Each number is 128 + 24 x the weight over its row's rms, rounded and kept within 0 to 255. Layers, rows and columns count from 0. Numbers have three digits each. The size before them is the row's rms in percent of the matrix's.

# layer 5 attention value, 256x512, rms 0.0247, rows 88-124, columns 384-511
099:107121122096166115124160129116119127139097097113128111114134110094142145165116138151125133153103112157157108150136140133133125123096109124126151090153094156111150179145142120129164093130119121135118114093127095097113123140149136134104133104156128131142135109116128125154138086166160134082158149087205100140134104097139120074137108115127117096151130122136102172115120137105112142122153
093:135133143134143100084136140152100134138156125116145166161110177138094143132120128138109126126113149139136103119137161117111117168135109127131109117121155137113124108127110150167139118128105105119154172147114105111133144126106149104130126113143122124073093134131158098178116125145101087091152164140110124130133119141134130149124140115144138091146127082133156148134122124117140170125120
086:054141124164147091119153195156146108118168164166132119146103150120142141123149137111119108144128103076157139164147116151111082158092130130126134094124148166105125160137110090131101071088143135117157180180156141122116148102122131126137134123101119132135114145130126145122139128129158078113108168174129155170155125126151111160127126176114148129155100090170154150129128104113141149138124
099:142145091115191121128164117127120134127135106063121132096107151110139133129135120112083115157151113184121117106121102152147176125151138125127091114130129154183136165157119127131093150079136095135096125113131120106098159114152132125150153144126126135140111147115084134144124099141153110081147174119125130145105098151126133129078127114121132148158142122102106127117124134125117125175082
096:153126157101118124124099110125139117119137103114116134130080124161131143108128128163110115132106095158142152142146169124109150144135140122132164095135144128090144156132124116114141090139100133116136126073157128138167112170103171116101081107126120113112116139171136135125157130105141149123102139155136117117204127114125140110116157123106132101149140153147148170144108163110131111090119
097:129141111139174127143143171150104129128125149116162149097126119128095143129108134170135102124129155131159129127106105109176158120138147126111151168130151123110135063099110139094132136123158112127138123129142174104093105170109142113157148119111115126131123119160132179108148118096166116118104204163121114147168141138118115195158172153112128195121123150205164092136123097151118117154152
091:146131132136135116079142129083108118123131138098117129147115150117117132110128131116118140129127152160126111186122155126152157102153151123120097105129095138126100148126119146172125191127109126099117144111140155155135163135128123117142128136126153112109127124125133096123121119158106141132130123176150121109147126161099189123147129075131139165112146121117171122106099141144099110128140
091:148151119117129147140088113121117130127178090135103077136138117122157160124129151137141157129128148131112158121114087110097108079124171142128064106114149093135068155124109145108069158130166125119165155158096152152130106110129135151154093128132164124151156125134134138070134117120174122134160151138118102138103145161159088141147110120118134144114119114141112106141109107125115122117154
091:117151128145144130178073137145104120157107143126057150140120126128137146141127118161157101120116134163112110181134140147082134116090144130132103113133118130129107139170149158082131108099112124128179094134101056146165114129110148160147110143141121139089140136122147110157107087133181152118144131130096111166141116109134127121121130120133153094112153120131137127132117106129138174117120
101:168122062112140121142127104093155151115131121124097113137102123144110118115112124088139118127108117143130144111124135147106163122145135134103169120144095178130121161126134146109106149097179167141120085082149049113111156134137142116124131115123128135098157126130119119109119111123067139109146136157149107148151115121135107123061114157118128094102124119140139123117101155156111109116130
095:176146102130105131112069152073133147144124148101161135120082104095136135112119133142085130156104096095101142148127133099118160118118151124158120102099124143131149090090123137106116118122116129090158172160148139182117146117107156145103111096151131150155142130142102124140123117079156106105104116162112126146122128134128127123114120121114136174104108109105166164130158108120111130102108
105:112146136110132130136106093127116127138114133183136145127154119104129128134121110144137122099142151137136136119125121081123165132153157118115168157121161130120087125127149140094129124117114129119169127108150127139107154123120180161146105146099119095110150134132110065111136092129170112151168203118147112175132150122088115183123155178092155123116189132196100135150124150153121099102101
093:119112131126074130181149128054109112125178126115095113159151139121130171117158142159140134110120159109104093111123147118167100144135147136113122139118168133138104182174177128098124100148144155080114103081140121142152148167126164120134108134091109114149134138126133098140104129166109147119111184127143093134104142129126102101149160120138127035111101147157103102155122163094138123116155
092:143128120128115137158070091149114141147149086103168171143138111091129123145117124081113156086151148103121118144103142149130099097122132144137138108127157086107135138140140145125129099107106135146143121128155077105115098122120084124119169119109111146136152131144136153142106168113110110155111129157072132103113149136113140188142149133101113089110122159159130105117113117120141146146107
105:110122153133131112147170143119121153129100118065104138125106122155106109158140158092068126115111140135126098138140130092107214180130115120105089084128113125109133111086115134141136109126098135084131145079135079124145175092137102123097076142130127118127120150102135113108098120098136141097129139130109152096192107134105131091107114085105137102135132121100126120124120127129151134110121
097:135142172121158125099104087152152140150113186136148134114140123124155098156125133114103138154103091116155137104125114150122146145121110107135080144133136101130171158096138115149122093117104132083136124115095134109105145129131154119135172100110125129159136129126088121112165133157141119122114094123144145110107146131130154137105145099117120139120131097119119158107150147151113110150168
102:150148138145121094082107115135143134101122125140134108158136106110109137143146152126090075112108104100187134138137144110116130125141133136139143148120125134134128110106106122182149087105149121150116143173157133134134123101132109126136122137124121125135109128114114088160135103113115168122075113138116142171146140080113157103071097117146124118159140166081095128127137126135132136109102
099:150095145143117146137105104131154139115110135074129100129092140095128158149147136170120136180128156121137165145124148101133177101212120124113110105130143101113124099137143114095140086169110118104133064151167119126160142157146143137075119119140091100121112140132149125147085173116131089112116111119140145078144125156130150087128106105123097139142144143145152150139164159142140092115152
109:122115078135135146132128129086119139127154143191108111089142107153147152108156137137104184176118121101089164155132119064132088123113149143102073117128102130153083137105125112114136104133098128112158110169125152134095128151131102120150137107121138132136138118116063153135106123130113160142166086142160133126078123157146114108087117111128135137150077115054125108102126140116118119140159
098:125190118103095132093087109133129138152105124094123163119137130086137130181100123153147127120112113132178104107135155137106137111099126132127141151131166126130134084157135110127144129084117117138130172151079143135131081154122189134170092125161123156062126134145201149138150121097163114109159072155113120144112120106084150141166163133103128155146172133178128137115138103112139146142101
092:130134170126167108173151127164134122134153102099138113078139127092101123133117132166125164145163154144090160119139119133144177097116124141163129158132146114122121113103137115121125094148140109130101116146156102163142116158120107141129132151149112156149160151117128132120118146098116142129106069121111128151147103124066104089118101118118109122149169189115120113110156154134098139098132
096:128154154095174124121133147143147154144134161163166103130108104110146145148110110119155119107084082183148122103117136154151102098160130106103112101146163192130155129130158117124103121102160101156131132118129180103110122105134134121142130120098114112101109122114135111147113158104158159138168124103163059147136139137126109131092118160143138135133202084113150130123123101140095129087140
098:137127130179060131123129165129149141136153095134124116096100140132121110072119092139101095116162129111145125142127099142092129135132123149131174080138137135128118227099106109117130144111152131155146123127155132170106098126139129119101091151111132127124112137110139097098150151136126121123095127141152128121153111175165124081146098156144108114141133108160153164126126137125105129111143
095:110142109120116141146124132116124158135093151119199153078123080128086137122120122182148144151103087096167107108125155137179150106116089133135090094118120157150123142126128113128143060156120109104143156153091091122140111086123159117118143125117105119129104156103134118083158181133142155133107148120129098089121124139116150132152085147122118095131142089144170153158154137134118141167161
095:069118080146157135166151162113118114135093136132104155132201150159154109147160130203158143119143145124144124125104141115121130136095120132136093120132118093138115120118112158123150138138165167161088136148104095100120102115157161125160138124117149129165107131110174107137112143141155114128129112135122136155095128117098107151085171130118112073147142177144107106131116128119129140147133
104:136138098116133128111142101119127139139147134095107162154079136077122101135117142084155156126118112159069173111112108184103100133101141124116123132119163138119150105123193144113128161086166155146091152114121111070122126108095082118126135133137104127121093140141104124148116120164114109119156139134119116128110148119190161163108127118165133142121113071154143104099136139133119141125083
099:123104088139115135106139104131141134108166148180132094119156137131125162112129089124151110140155139112117146075123112132133128130152131123127131099127136162138090087127129131095170131142174140160140089174117179143095147113130170121101122105135108132105102138127091115107159145117144124141088106126138165128128122143109122143120133177139147190102134128092140132120148160144115110143075
093:110158105127116112117161146091131122138085145148151138152097134139139162133133160122164104133098116136106114146116111151115114146093159134161113136148144132100119096140131111130119107070193112146121127141140155098163145129133080121166143131136122152122114108114104153135143120163110130145147148155110142126113129130164139159090136143143114162131074057073124131122143090112139148102111
096:122118110105140144112137154129127127168129125156132106101145112147098107145129153139138160128148146166123125140136143149144161102142101123132122138117099123119124088098130145130112166167127142090129128114132130181063132160154152124164142118168137154124163121122130123155109137102090173172127086129121124134076102109110077079151129111131112130108141158151133116112087125159115131141155
096:165139116139106137097158122120153132154162128150143141135119107157105107114154154105145136110093097138184144099145105111102131100082144139158124085121122154144134090132118181104137097116163101134134143131099097119113123087106200157062120122112167122158157135105122083103129103096140138108116138089122101120099150085144130146183103146124147104138152126113118193130125096127152137101144
118:145158110130138145105095144119127131146095170107106158157086111100198150144155168117126134142135096130178168164149155145093095125145105117106166135135105172108152155138125144159113084137098119097156166105134078120159160152112150128116103146111150096120101155138183110132157120127117158114142129129194105131135105142132125131161084126096128092140155123125088150110112127153118126131124
084:102122174085107099118094132144095124141070199114137150135109145159098092118104120109125114098155111148103143149125133154120160175131128124143114119128142098101123111115130128104138162133125124098148137095153135145137148150126095116126128174078152134136098113113104130087112160154151120155101171148095120140110142161135142154161153147120127117084152093203195099146115131154120118128154
098:180141136155077123107114157094129146116145132129150099116143126083105181119136087118107100100156151121178153115143120108134132081142125115123157141147087159110124176123116111119116131127081112134154111158114124108106125110166139119132105153093122119125117140118124155164110112176121094148117076118138141136125124183132130122117144187127136109122155122126101124129142137139127105146144
096:091152101071128141109104132102133138117111162109131079100128121119103113098131146121090162144122128120112095101142146080129132143086119105102118139106158104087084157079107101111094126087105112098078136129125105107152135123120166116162094109127116134191164122122162121117108075142094110151127151153078138096112133130126113155176140172138131126140100083140142149129110131118123123132145
090:119102139169106127144142106148133174128104145139079113088113144118117120169106115101156096119140138089122130128127155166137159123176096127141077178113111128136128052154146080161118112172105111112161122143140157110143137130126132144155202106113122133103148114135138121098154162151145112127144143109140147125152132147099108116133149105118129150112147148113167107146140168129123170150134
097:129132105165123136119116108114144130137106124114112138132129108157096152125150122125163138134105142142115134169127141134100099140107173123179164173121125117153112083136138122108142160156118146137094139165146122123163096134136104143132118121120121137130137107115090127088143117125131112195072114151074187144075150117095141128098124146146102172102119135084186135132160153119122192125118
097:104086102123176165141168115120132129151117099117114149110176126146143118127136140136150156154138147165075100132135148137131127161163117132132145112098101100107118116117136127177108175137111152113092091139114179138139110129122139129141143103169128155100122111125143174110117118088114139166170148109092144141115132170150115120137121082128129186142145144086138107137125144128128131126155
# layer 5 attention output (transposed), 512x512, rms 0.0259, rows 88-123,216-251, columns 384-511
083:118166080098160177121127154110134139187107156143147128130139125128098132134155165178119139124118128150091136138128133158111122135125106152143131141140146161103149107137157080150141073181156129104153160158138108118152105147106134127107113131200127115122142151096133122132142131115144119105140124103136091142123077107149108126148084158144130113138127109176111136107125139133116148120125
094:105110145099142131116148126102139104176105063128151123157106146141155148122144119093138124085128140115129119130101136145138141115149147107090106168116137211116135122161089188140173125147174110162126129092144105114103113149140133132117127138147141110093122107095093117146155106161125126111142102143107118108152103126089123143146145142124118109142111114195150161107094134177135176121134
092:066137136090134132128107134102139068088146134159129122135115136093128127109202133112098101164108140088149100132196158176092121125135109126119163130111164140111153165140081104098119087120136114077121123139142123121157121141165121187135127110129105112150148134102130104137119146118115139126122097147145158154136127107142142118125171125120162131141103145184165129140113136130178165107127
109:141131122107106156119165148149144138150131125115123109082096139110100147156101147133111151151156134098105112094095120171105162161123134091160111131144121159145133120172129091144120123076148104106094123133122106118157160156117122105156081128169082106121136155062118152103122130125096126120147178123106129151091079131161151145076159148093127124150151113111132111133075130144124123137149
102:122104125125132084131118111112163170151112128126135140146131161161133079128128133142115144141106142138133130126133126130102107063139123118134144149154163114148144129102123103162100113131090120125118103141123132127136144133077151130149140156114153154093129122144172148137124142120140115087121111161122098117148105119139118118118160159151126109160157107169148121153151163107113128157124
104:127116103139142117131137128116105107089117101119117129099144110131121130122143110144104106151150154103137111085121133126151168158169112134110155124101141115125093129101102109130129117088070120106141135114111146103155133145147106119149119087099116108118137103126117162103140087107157140092137108128120124120154120117162132164134190130117136127102137137142122122106124118121120112104128
099:154127153084128138078114115121114130116116140102128110143097139094141108141215143094150135124149142136153146132119155137145171136125137140084114114113132146152102130123095148161147110138120107120125107132076116110060124113124111074142140109167155168137113098133120106102126107131151135126114085185142088072146136106134156071139094140133139146128142120146175103089055097180083137138125
097:147128113119094113106110116121063082075120135077120117069165121084141098134106158120099129199153144086134137136129130155126137136161130130123123097176126094142137135091099141100129097107122120160138117139108118113186137096136170175123172132121145123172128118147101115144126141112170122142100142142119116115125131120125127190096164141142118123147127127122125100132042113197119110106096
098:154124121171123098143101146119085115159134125101090157153160120120142118098086136159136105112120143148134124149126145125131121115108148140132103137187126106144114141154120120106132108138093164133073106150126129127090145101129137159161150156133114115086137114131110137176079074124165120125142149131127125149128087147093129135138130141152087163146142119107154116133153103108140105070084
104:153132097133123099154165126090145153102130141109143122130114127153129093129139147068147117130106138159119099120136160104148138129129139117116093105158102158129079117119144119127112152095137107121100102142140138109103136102105129100137138157120119130082142134116133161122106141126114118146123142171104093123141133108122109125126125130139130143106134106126143101130111178142049123134109
098:138120117083148143118110113153152142096109131142118150111132134133124162142126126133114110133121095136140194130120094145097125092146140118138154131143107137119092121125138118116110132130091156103129147095087153097118127118092109185147156140148162141149149132086121134163111099118137141138104099181119147122132119132136150131130155110092136123117118146091142125100127132096078136115133
106:129131126140120132143124134139123115090093124130136130144132127118152079125122090197131135146143190141133159127113108109136123100138121120144131135109114128149122144160152105109109118143144140105143139093128144104141135113141117194132134124086084080100123117126131148161125098147128145133095122137160094120140084110150129157138141165172129114119167131127098107096162099115141099095115
091:111088097117146130143152140134172127140183123138169149126137140137131132084113152161111128136104159118092102144144128106160091108120148123148115151145131106149133138119151150123170110178157136121126111123158127186114141135110168156140063152072099110091091124142129144139095115135118107108121157129118147115111108145138120138155134116102103109157180147113137103125185134123163111156167
104:128111110094104123159116123160118149125141070152100127121126114128094135108075137134138147116144128101143116104089117103122118118085116138116097094148120147146112140139104135135161111146120176117155172137129136122104141147130139113128144131104115159137123117158145113132076138142121081144109149130090116149111182161095147146076135092102080152126134133119156087165147129144116158148111
105:124126163079127153098145160099174173207103138139113154112112142121090161151161108104137138108091113138141110130115118139129161133131138096142096110143130153130115116103113113128119115168123117085097134129113127118111142148123120115113124135133148117111114131092106118103134054113109151120161105145105092107105120137134115102153137103104135094161140096101138144080118109170117142141148
093:139109159118119132105129094164166189221125164138104141148139177141121146156116132123149150149143090140129123118087093152137134102151143106173133110142120089112157094125143106165114119143108107116125151114142155103131157134139095091116136126149131140126113166112161139072174155175110133090165108130150164089122125124141150147146154129087142107148119129090123143098176142116120117171172
107:137127150133120153095116081152198123161105131132115128171102128143087122161127115117149131080097079131144132109115119121134139135122156101214144104096111181142119125136136125118134113104170126126120117139092146120145081142135115101118117141094136113121115105064133096135141088142125180114114137154115111157109164095150125100120099086116136098106113130126094138146114170104116163146146
107:129105144124128157140114154144156136227128135156112140096150171124098132170118086147123122099121117101122165133078115125106109120154094107158114149145117108135126127090138132145110089166109151126146093124126137109156125128102184139108113123145116122137104115127152147114144129133146091077162108115146128106103174153143114131135107089134114122181129146125135112124168115115121115141148
128:146157099115147115112149147144128124136122140147142124111157147114107182110114153092122112155116068128121121156113105122162092161114148121182130150169114106125101164086102138104150145097118097114152092117153136132128105135126100126151095157155128089139121192154122152110116142132129113146146102176138151150074154114144108133127153119118151144160126172078134080101104148173131118136141
108:102134151137099105152077114103126162152110106101062135095143146111148137165112123122154148135133102079140166116147110097119110105132137129130151149101182154113171113164112114153123119125133156174162171122099106137154125144157158124123138128149127195092144090131154126124125123080131087124118093068122092133127100108117138170120161163132119144151109116149142144095147142111185143127132
096:123112115136163119137107148111134083134149118121132129098152116109084076119063146146130138147164119149135144107143145101143120128118114137115137124172085086140134115092132105121116126117100127093083154133156080140162125131117136147110119129120097115096145156134158124160095159098155122147110142115144106114143130153127110151094072125129123125148176150094116081142151142101132126158157
105:104171117101128164120144096137085124128126131122149133153130150126134145136177143168120103132094102149126119106128136160103176155096137125113136133135176147137118117146117149160156119123161117151135111116107158088185088096093142125180137155152133118147089129112150146113136135105131146123147096117136114156152129110117107145112117147133130130159153142119139112068108146168104124094111
102:121099095128100107147091120086113096069166150159135131102120140123141121119182115128091115113117136127125113126193139155099065113138127149108160112123130117132118178113087117113128131152116143144135099120134141105127104166105145153141145174117121124153161094126126100132098131121124088152096128139165105134149109139140080107117118172167137198123138127169159124117115146122085125115134
103:067110097128139149146150140118104149145120101120157137102166143164104143140161113146124139101073057158129099100142129165131149129130138141151169107123190131106143142128067140154133113125152104093117167088119138126169122110155104131140132130160129117144081130098131134097143126122091115121121102129148133149133121127099114154159137138111160096097139193147143117128150150145160121139136
103:105113122119145094150132122173121083120142151103119127134160135186124128097142120167124128136108157113175125167105142126161133139140120108151118136128141088108143128130106139115109079081132109138120134114127129161131112133165157106144114107124094104125098110181119129152115124144129151153141105127139164119134110117089118143113142102177137106143132138147129143190174144135147099124143
100:096093126145128148132143128122101133113130127116116139148127141085149156129107143155151124160128144132112121128107096132108127120100163138090124131137120100148131099139170102122148132132166174164119201170141150119133163130113104116128104129113110096105089156105139143152156102131121130102109182109119124150118120149117120182102195140129121111105117112134118144093135091093109147124105
084:118111134131148135129130115167095124044151114174115112140106112112141146162163097145137126152131153120138131125158116123107167137135130117111116142090129108160109124144118125092123156087143137140109128123131132088143133097150170161135133123158109127134144087090094121101113135108093139143109106130168134150126116109180122130130145137112143143131121140121131120124117110126108108119101
098:107155125149119134115145145120135102148132109110121130120126127111125174162128144147109119143111113135125099128124103153146161100131131132122104113110170110136106138144121116126140122105156121138096122147151142149140189135144093139109152100158120114125109149099093141152126118130103185116128162112110126142125116146146084175145163106113137115114124096117121157118145094115176119082094
093:170130119143150124097162120144082156106176147129106114129150066147165066125145146159107128131172155132127154148127133143158168127114096131108088128135127115123109114098130163113117152153091156131125135126088134139125098100119137087115150121137120143162151122170112103113147114164175158177091101122137114101118126114116095086138104121148104113110129134103106102148060157133132128169118
107:126105122168146129124145129093085106104159119128161145120128101121103077118173139163135136159073142132148137138143129107115149173141135140138151119147147150114129138098135132119169093101120122097168153130113162092122130107132163174132127137108174134155145073104105110169116113120102090159119118103164113170116115095108144131153101136129173118120110119155109145146101165131120150081134
078:125185131128110155136097111121145139197101179115105145159137153100138117141201140136157164117122096115150120160125134143138123112108126090153160134110165151096127133132149120153115100163146121094160117155124149125166135110108136135137101137139143125147120151069184130085168143142142148119132076113139116115120083101140113088131118139147174111151146133115088158107133142109154155130114
083:121087122115074103136100149112073108145130129108117143127150155144145140115124098100131109134154130179161131113124117140159134087139148140096140081126127105124112128127087148131113178121085134124098095094132145147095172114140057104111148145098143169142106179162117148106168151164161155118129155148116126098172143166109149150148158127100117128090147117118136128099152082138105102151145
109:113102094133122109139095162114117102157107125140119125123112154086106151132170065144141133098133096131117106094145137128131111136140123105174139118118128155114109131104080168133141090132139105127181084089150123101147087135154151128145115171079120104111131127153116104121108124120143116120186115117101099107122138145139108121130094163171169120160106167126102109120147164139114123121135
104:140170167157147081108146116137125166104136158124110129111126113143091164105112110122128140182127115141111134151133122093153123105154121082165102123125151152112116163109125102108110123136136145106151119106118106148129125109139108122087128121108149159141118148153141157137128081154102180131144117146126138098125133079185096142158144140144129109173101111118139151090101157122101115127155
094:109148154092115143147138123180152173179101132167133091138154184141138105114131131128143133102154130141139122112111158133121160116140068140121108162102120108116087133158157147166147150146096139115122112090117145124144148116148115143142161098152142123127141143151120152106127161133110114141124108116153166119112137220141121137156113133151116164128140132101132136145149139096168106115119
092:128123144154116056139131126140133145112147139100133137117120108164136118112108103134160123137100133177157144142127139111102089094106165156127171135122136105159131172118118150138118121087101148120118101128111149158104158135146067101165165107105135137127142125189086172176093092109094103157133131159137147136117119151152138120117114109155131149076112144126134096206164133073145139122143
081:111141116115110152156144107171117140137109177133103105090192129115092106146098135158147095051105140137087137134102127131138124123111119125124117120142128092105121129138111094084072089152157103189159160126087122150165131068140185195156138144167103157159144151152113116108124149106056146142145138120128142138142151158106109109134124136137127183135142155093121108162126120169136176088144
068:125078147155121091146106089157157137091149151101085102122182113105129133149155113137137092080131115117149096129143132166150108165148106122092176084129137136105151130142105125084122152110121115165117127124121109138139134113148137148093142137134147105142149180113125093109123123143104195112141105133096121114134126100108129112153132126108109180151104134137111152142138117200153151137099
082:124120110118122100162105146128151100108127157137107127132194151067093106118130118165113105117101080112160154127108162136105118143125087147092119106087151120125129093133104116087113105143163109139125147137122130106158126124176137206156164146131132129138113154115123107148108113158098157103137115138111104131118133162108113107129142087117105182187140154123085159147168103181157160087126
093:124142119089129116135097132128122157125111120137131107185138153123108108168113128120146099108124169139131165132112110132147129152147150144177131091130132109142138124143162128097149124195135145142158135092114156126169095112107165169108115137137115155118138108136134136079177099165101141151111094160148103133159144110158150117118159136134123120077152130125131119138075115168161138070147
092:125166121123143171139154133119091126141064141111165134108125137129135129109136122115133171130117108092120133115118140134125158086149129124093095177133104118105124140114132125127119131108170151140129100123105086098138137129110164135187159141082137181104122117120119119131128166111092129117167145103120153166125120169123113105081118087147136132127093136114153127130133121105104096161134
095:109126111120116104115097145090186125134115107130143158123065107135137165111143088102105136171127141118130138113200155152110109111134144098170142161073122119148126117154125125141146125142116139073147123179145108144113121155107098114141123117141108123105098162107151135102077137117152102163096147140130075151131086125122117104145160092142127095121124124129175143150120160118169133142121
090:126109108148129187099142130145152153141112130120160111134121127132147126137167104169151132125096109113119132121155128148096109167141106108089162082115128150111100112140111137144096108108142097175146141112134139145132103080080114121117151137088140115120113136168156134166109154151106111129135119086127115070132112168150148119129177124124147163136150173106076121168099128150106168076123
098:154108083136127129107116138158105125089146114116143131132069140140148169138132129096118148135140131140130113122138118110163147110105136137194133122161115167100150120161111134119129101099099160134120097141157183133065126140199071114112139104123126097123138114121165122149129099085163093146116107159145142126157124079128141130187134152109152114151128124137116093116123150114124074097137
091:120096100135133073131140121130083108100137104139131169114100123168154168134108125117101128136155128130099105111153122111121120130142158124124132120128096101100165154139158143115123139082085138112108095159131129117103144131142058047135128101136138074085129109114093121124142127146172142125100141146129148148131099118126147128139126119086123127120097143105165144139118143067151083153074
097:121151144130121137136171146116106130149089117130175157156126145133129126130145133144139120118131163093128125147111119116137110122165108089174094178103095118102123116117169122155129127135092103166165136095123154110128132094042122191149160104147107133123110106087117143187136167126115128140150155122131175139151101129131118110154112089169137106088162147127144106175104095141089097113118
087:112118096101160096151086156116131098134151121115136141140098158135132123094107119106149196158162077152142145096122143112090126112086139129102096152139125118134152097148128144119143145118125184113102100141121108155134116148108097134174096158105135103084148130116135097118164139130131102113142128105137144111117113138167131101127135082079140094134088082128138156130113148117124107187117
087:133140115107153124098121128166099076095168156157169151167095150145117130142163116083118137166151082091108114101131098143185136148113138174169110147120107131094129133166143116106138141101112132106124083158121151131087106137165096160147163108142149110100122095101095151123164116113130116117154102155180163135110120128143126083122140139079144133119108125145143103069113115085162020143131
085:145101169116142137117148131163095105138127142117162144073112173141181114178141133084138183126132129147078126123126093141160179124125122142157068119130148129079144151110155128145121137103144108119124110151113122131089149139156080119156120118129127135089157095108143092142153171076092123112143095124124155118169124111158102132101084115102143124111130126139118111096119094114136095156151
097:087095113097136132151113110087143140126082103124129116097128096135111128136126123123137139114122183132133132143160112116109131120127137129141126116119113116157154167124139143103165118152139106116164137089129145108118121130156153066094117107126116139159148092123159134080165097108121127135146115134142111122144115119172121130165140142172136097122140126145196121158094155147129129145130
104:089154150095148106111126116124135148134118144129131138167153158095145130132169144137131104103093090120145143110089096109121130141130139117150144112138117140147138106143152100089118119155105152147119144102127130089178100088068143107117151151146115154151116187150118101136167133135141141108137124111118147108107099149118181122129169160148103169157093093102071152113126079133139174087115
104:124121102145121120161144102154105099134135118146114087142125085137109113144094136121139090143116147137127104155117131132117085136138173131203150173152088107156123128140162087119141145139098121163140140111147120174151145142114165131171171114141144152127126108113114139110112092082126131180132129142149123155134139088125122114153128162140156129119136163095140083140105155130156115135129
097:098118112122117118116127111139146146108129137146151097179085164106122103119078129126132084134084096127151121073107138148126143173099134105119136111107159139143101100142128132142157160086131150129119133132138132156146108156099113149174126081124100126113119105105114131156149120172172161107112128117104095126131121139145096156109142153100152135137135103117101095130119125108113134109137
106:111152166115152142106126110100180098131102116119099129107124132151147159097145156120164146114124116151126107141143102109127106182114133105084114157160099126135118159103113156177149102120147091125103140161115076182135096121112110107119085128140121151113133133165120115104145160089102095101145112093139126133125145176123101123100125134126126113142093140114151116106140112076118122137128
102:163133157159132096118144123176081123107154130143133105125159119108115122157077149118152130138132112136129108146114114099145104126078136104167125132165137134139146142102086132124112144123097108145118121129148168140161127168160129109139124096128128143091098132108172108159110150138129106126145106125142128140124142078124094123149125108126143127147133159139093068133117147134117096125127
099:122080108119126136175064112142148125115169139145105089153152118144152125137100110138114087125131146126140149118160126122111124134088159152141119129100134104134163139147093144058086130134157126159102107101115126136089137105143124107110134150099151090138159149135100136090118080158121183105139137076143093120133107094174136085109118090071136163144081141113141151146127178152138164133107
090:140165162140146087120107153080137094143130115135130132106076133144126134086137154114137140153170115123125130127151151103135135112118113119106093183105112091161086132113164181146140107130130134057110145169115147098132143154134144089126079095131105099107117118120094117119122129126166111126135136139127134141109119131114125171076066151123116079137090109150181137103141126103159144175121
098:122126119153106186082091088132111136077159181124134108168106129119090145128135099114095131141124108113112144136117106116131113155156133132125185115175126169071111084185114147129121154132130132169147081147114152168073092092175094163121179148127159144140141099155117143112131138085122074111092108141148151126120167128168098122154148111086123194135135139129084129121157135100133101125147
083:122151110094142143126108181104123119151075119090198148145139170122143147087159153140112155136106116129162164138102164118094167097153113147110085143085131148157107120104141125171135098131154158109140136117102155061138126111145148162151123158104153165183084121128126166170117157187109120128118132135110142116113105167117133134111128114160128118135129137119096133162139086153094139105134
105:111102166097156111131129097102147129147125119136122152124120106189140148058091114099129122152133134151155119180130155090103125163164171111107128147132138073132166121159132136143137153170108146190109146157107096143110137159143112104129118115129167130129142133146127134132089143099112109103109118138123108151103164090133099119120160111149156125115129151134170139140121128089147117199123
096:136090157145116122100096190146125155152118143152139136120133146131140119138100133121087094136121080121111124122118145131178165136136098125101118120094132166145091123151141140110125124155112144112137148158141135078103132184106129139126133096117131112173141128115103137175100091191135118130135139167081084102142134141122161183113131145162122117111081092167138114138171101121138126160139
098:114118136131113101135116092110112132136126120132116107122128140125112123153138101108143062133110143093152123181166112133104107158158170143128140132127153086111168139138143095108135114147122095166136136105141091148136114079116129115156153129109128102109111129134164093077120152116093138084108144098148123156131105058138139128130152086103136169135133142110119121139084152152142129116107
093:118149126137161159127114154090101139151148125120130129144106186128124113106145106168139145160114103103164152141145133148114123108143127114123099122114150124139102107090096119161099120158128137122136108140146112125154132127096125195132157144098129148103130141123166153153165150172137136133141145127119119133088147118098156118118146142127142129076103130140102144126146112142102132113136
091:116093109138130130139109072123114125131174119128079111146116150113118124129138097121093087106129144093151142113143110120087119138169207127129125093145134105134137125188066094098116140101090136152120102128161111155066125136148080051135159100103144129068123109127153098147134138110156155087131122125150138179126125120134116127128155112078163148143143141154112128148144153096146115143093
098:103106138205140127113118121136162148098148117164113121083115091187126113113113127162138117161110155133132131140160112120214113115114091146109158137150121136161097148127124149133158103145116102096128159163122123132148159119117154148100127126161142087141153129113129146094130113103193066143098169146137116124096182133129151147149115180148102136110128117147160152111148143097151130144151
097:091087114131136118131120105150080142133146111134101129110106098157105141127090108103113156120138173134117119136117126112137135125137149104135169099160111119124182137156049100107121167125110145172110116119148123143071134129148085049118128112141163114132143108140141129095126107094123110149103144143161139110120151088146129128180110118146158157111113141130184123154100188079114109182120
071:116123139128098108154156079177113126094140152148089086089155111153107100152094127133156097076101138115108108112130116150141121174135110118102151114133132090081117112138126121089101125131149102193133137124110103155139128086121128181147149132159112138136140154125108087094118152109086155128147141112113106119152157131119110115128117106134134187149153141100109104149132150144153128121139
084:156136130130163131089114140081157097099128104122162167131089138132121151095174099109103146184139125089122137125154135124168140081156124136142130145114143130127129102156153153134159150110101154112105113125141129077085149149098108111092146151130134125090103139118144130162114135124165105113119117169142136135153085114133158078157123109123123087130130121147144171093134134110138059169092
096:112102108135105136093122141186140121098153105128119076166146097150130162171111139143113102098125123155102121104116140160116094114135112118154137090088123138128117125095072102140115117103129112145127133126174162157111090144158172139131151114123140125124091113143110142140133166159141144149150134094129117133144117098139103107117118102125159140127107158134073086151166139155070109085100
091:146086150145143104118128136179132138117151133148113128152159114137163115167145096118162111148170118108147115118099088104183139140087141150108132123167178130129186112149094138100131177147109161184100121137150118132115098166143117101150126096131144098095079165122153089133151126121109158096153123119155138122142130057145117124131131122095161134106129107145118128106121130143119066191127
091:138132129140166152095112094118118101124188121154079147173077120143157140102134125138094103166143113142155140112171116129089103148128154132121129133122094125101104150161136154148140123101108142096116089151131132177124122145112117086136130140139135102077153113154106160121116078088180104112108093136151137132088168164154121112104118121102135114121126122119139143098159155084155095095084
073:122119112118140139112110135101135144160145086141154156157091148122146132098103128121085146158153155127146149127142132101099144111140170138124089152131113162177115138130140142169139143097117186091127109134143114120096139157089104037155121120098145132085115068133143146156134106136163110137117145134139128128113110129172120148080119126123141078103120105152157129148109117059119095169122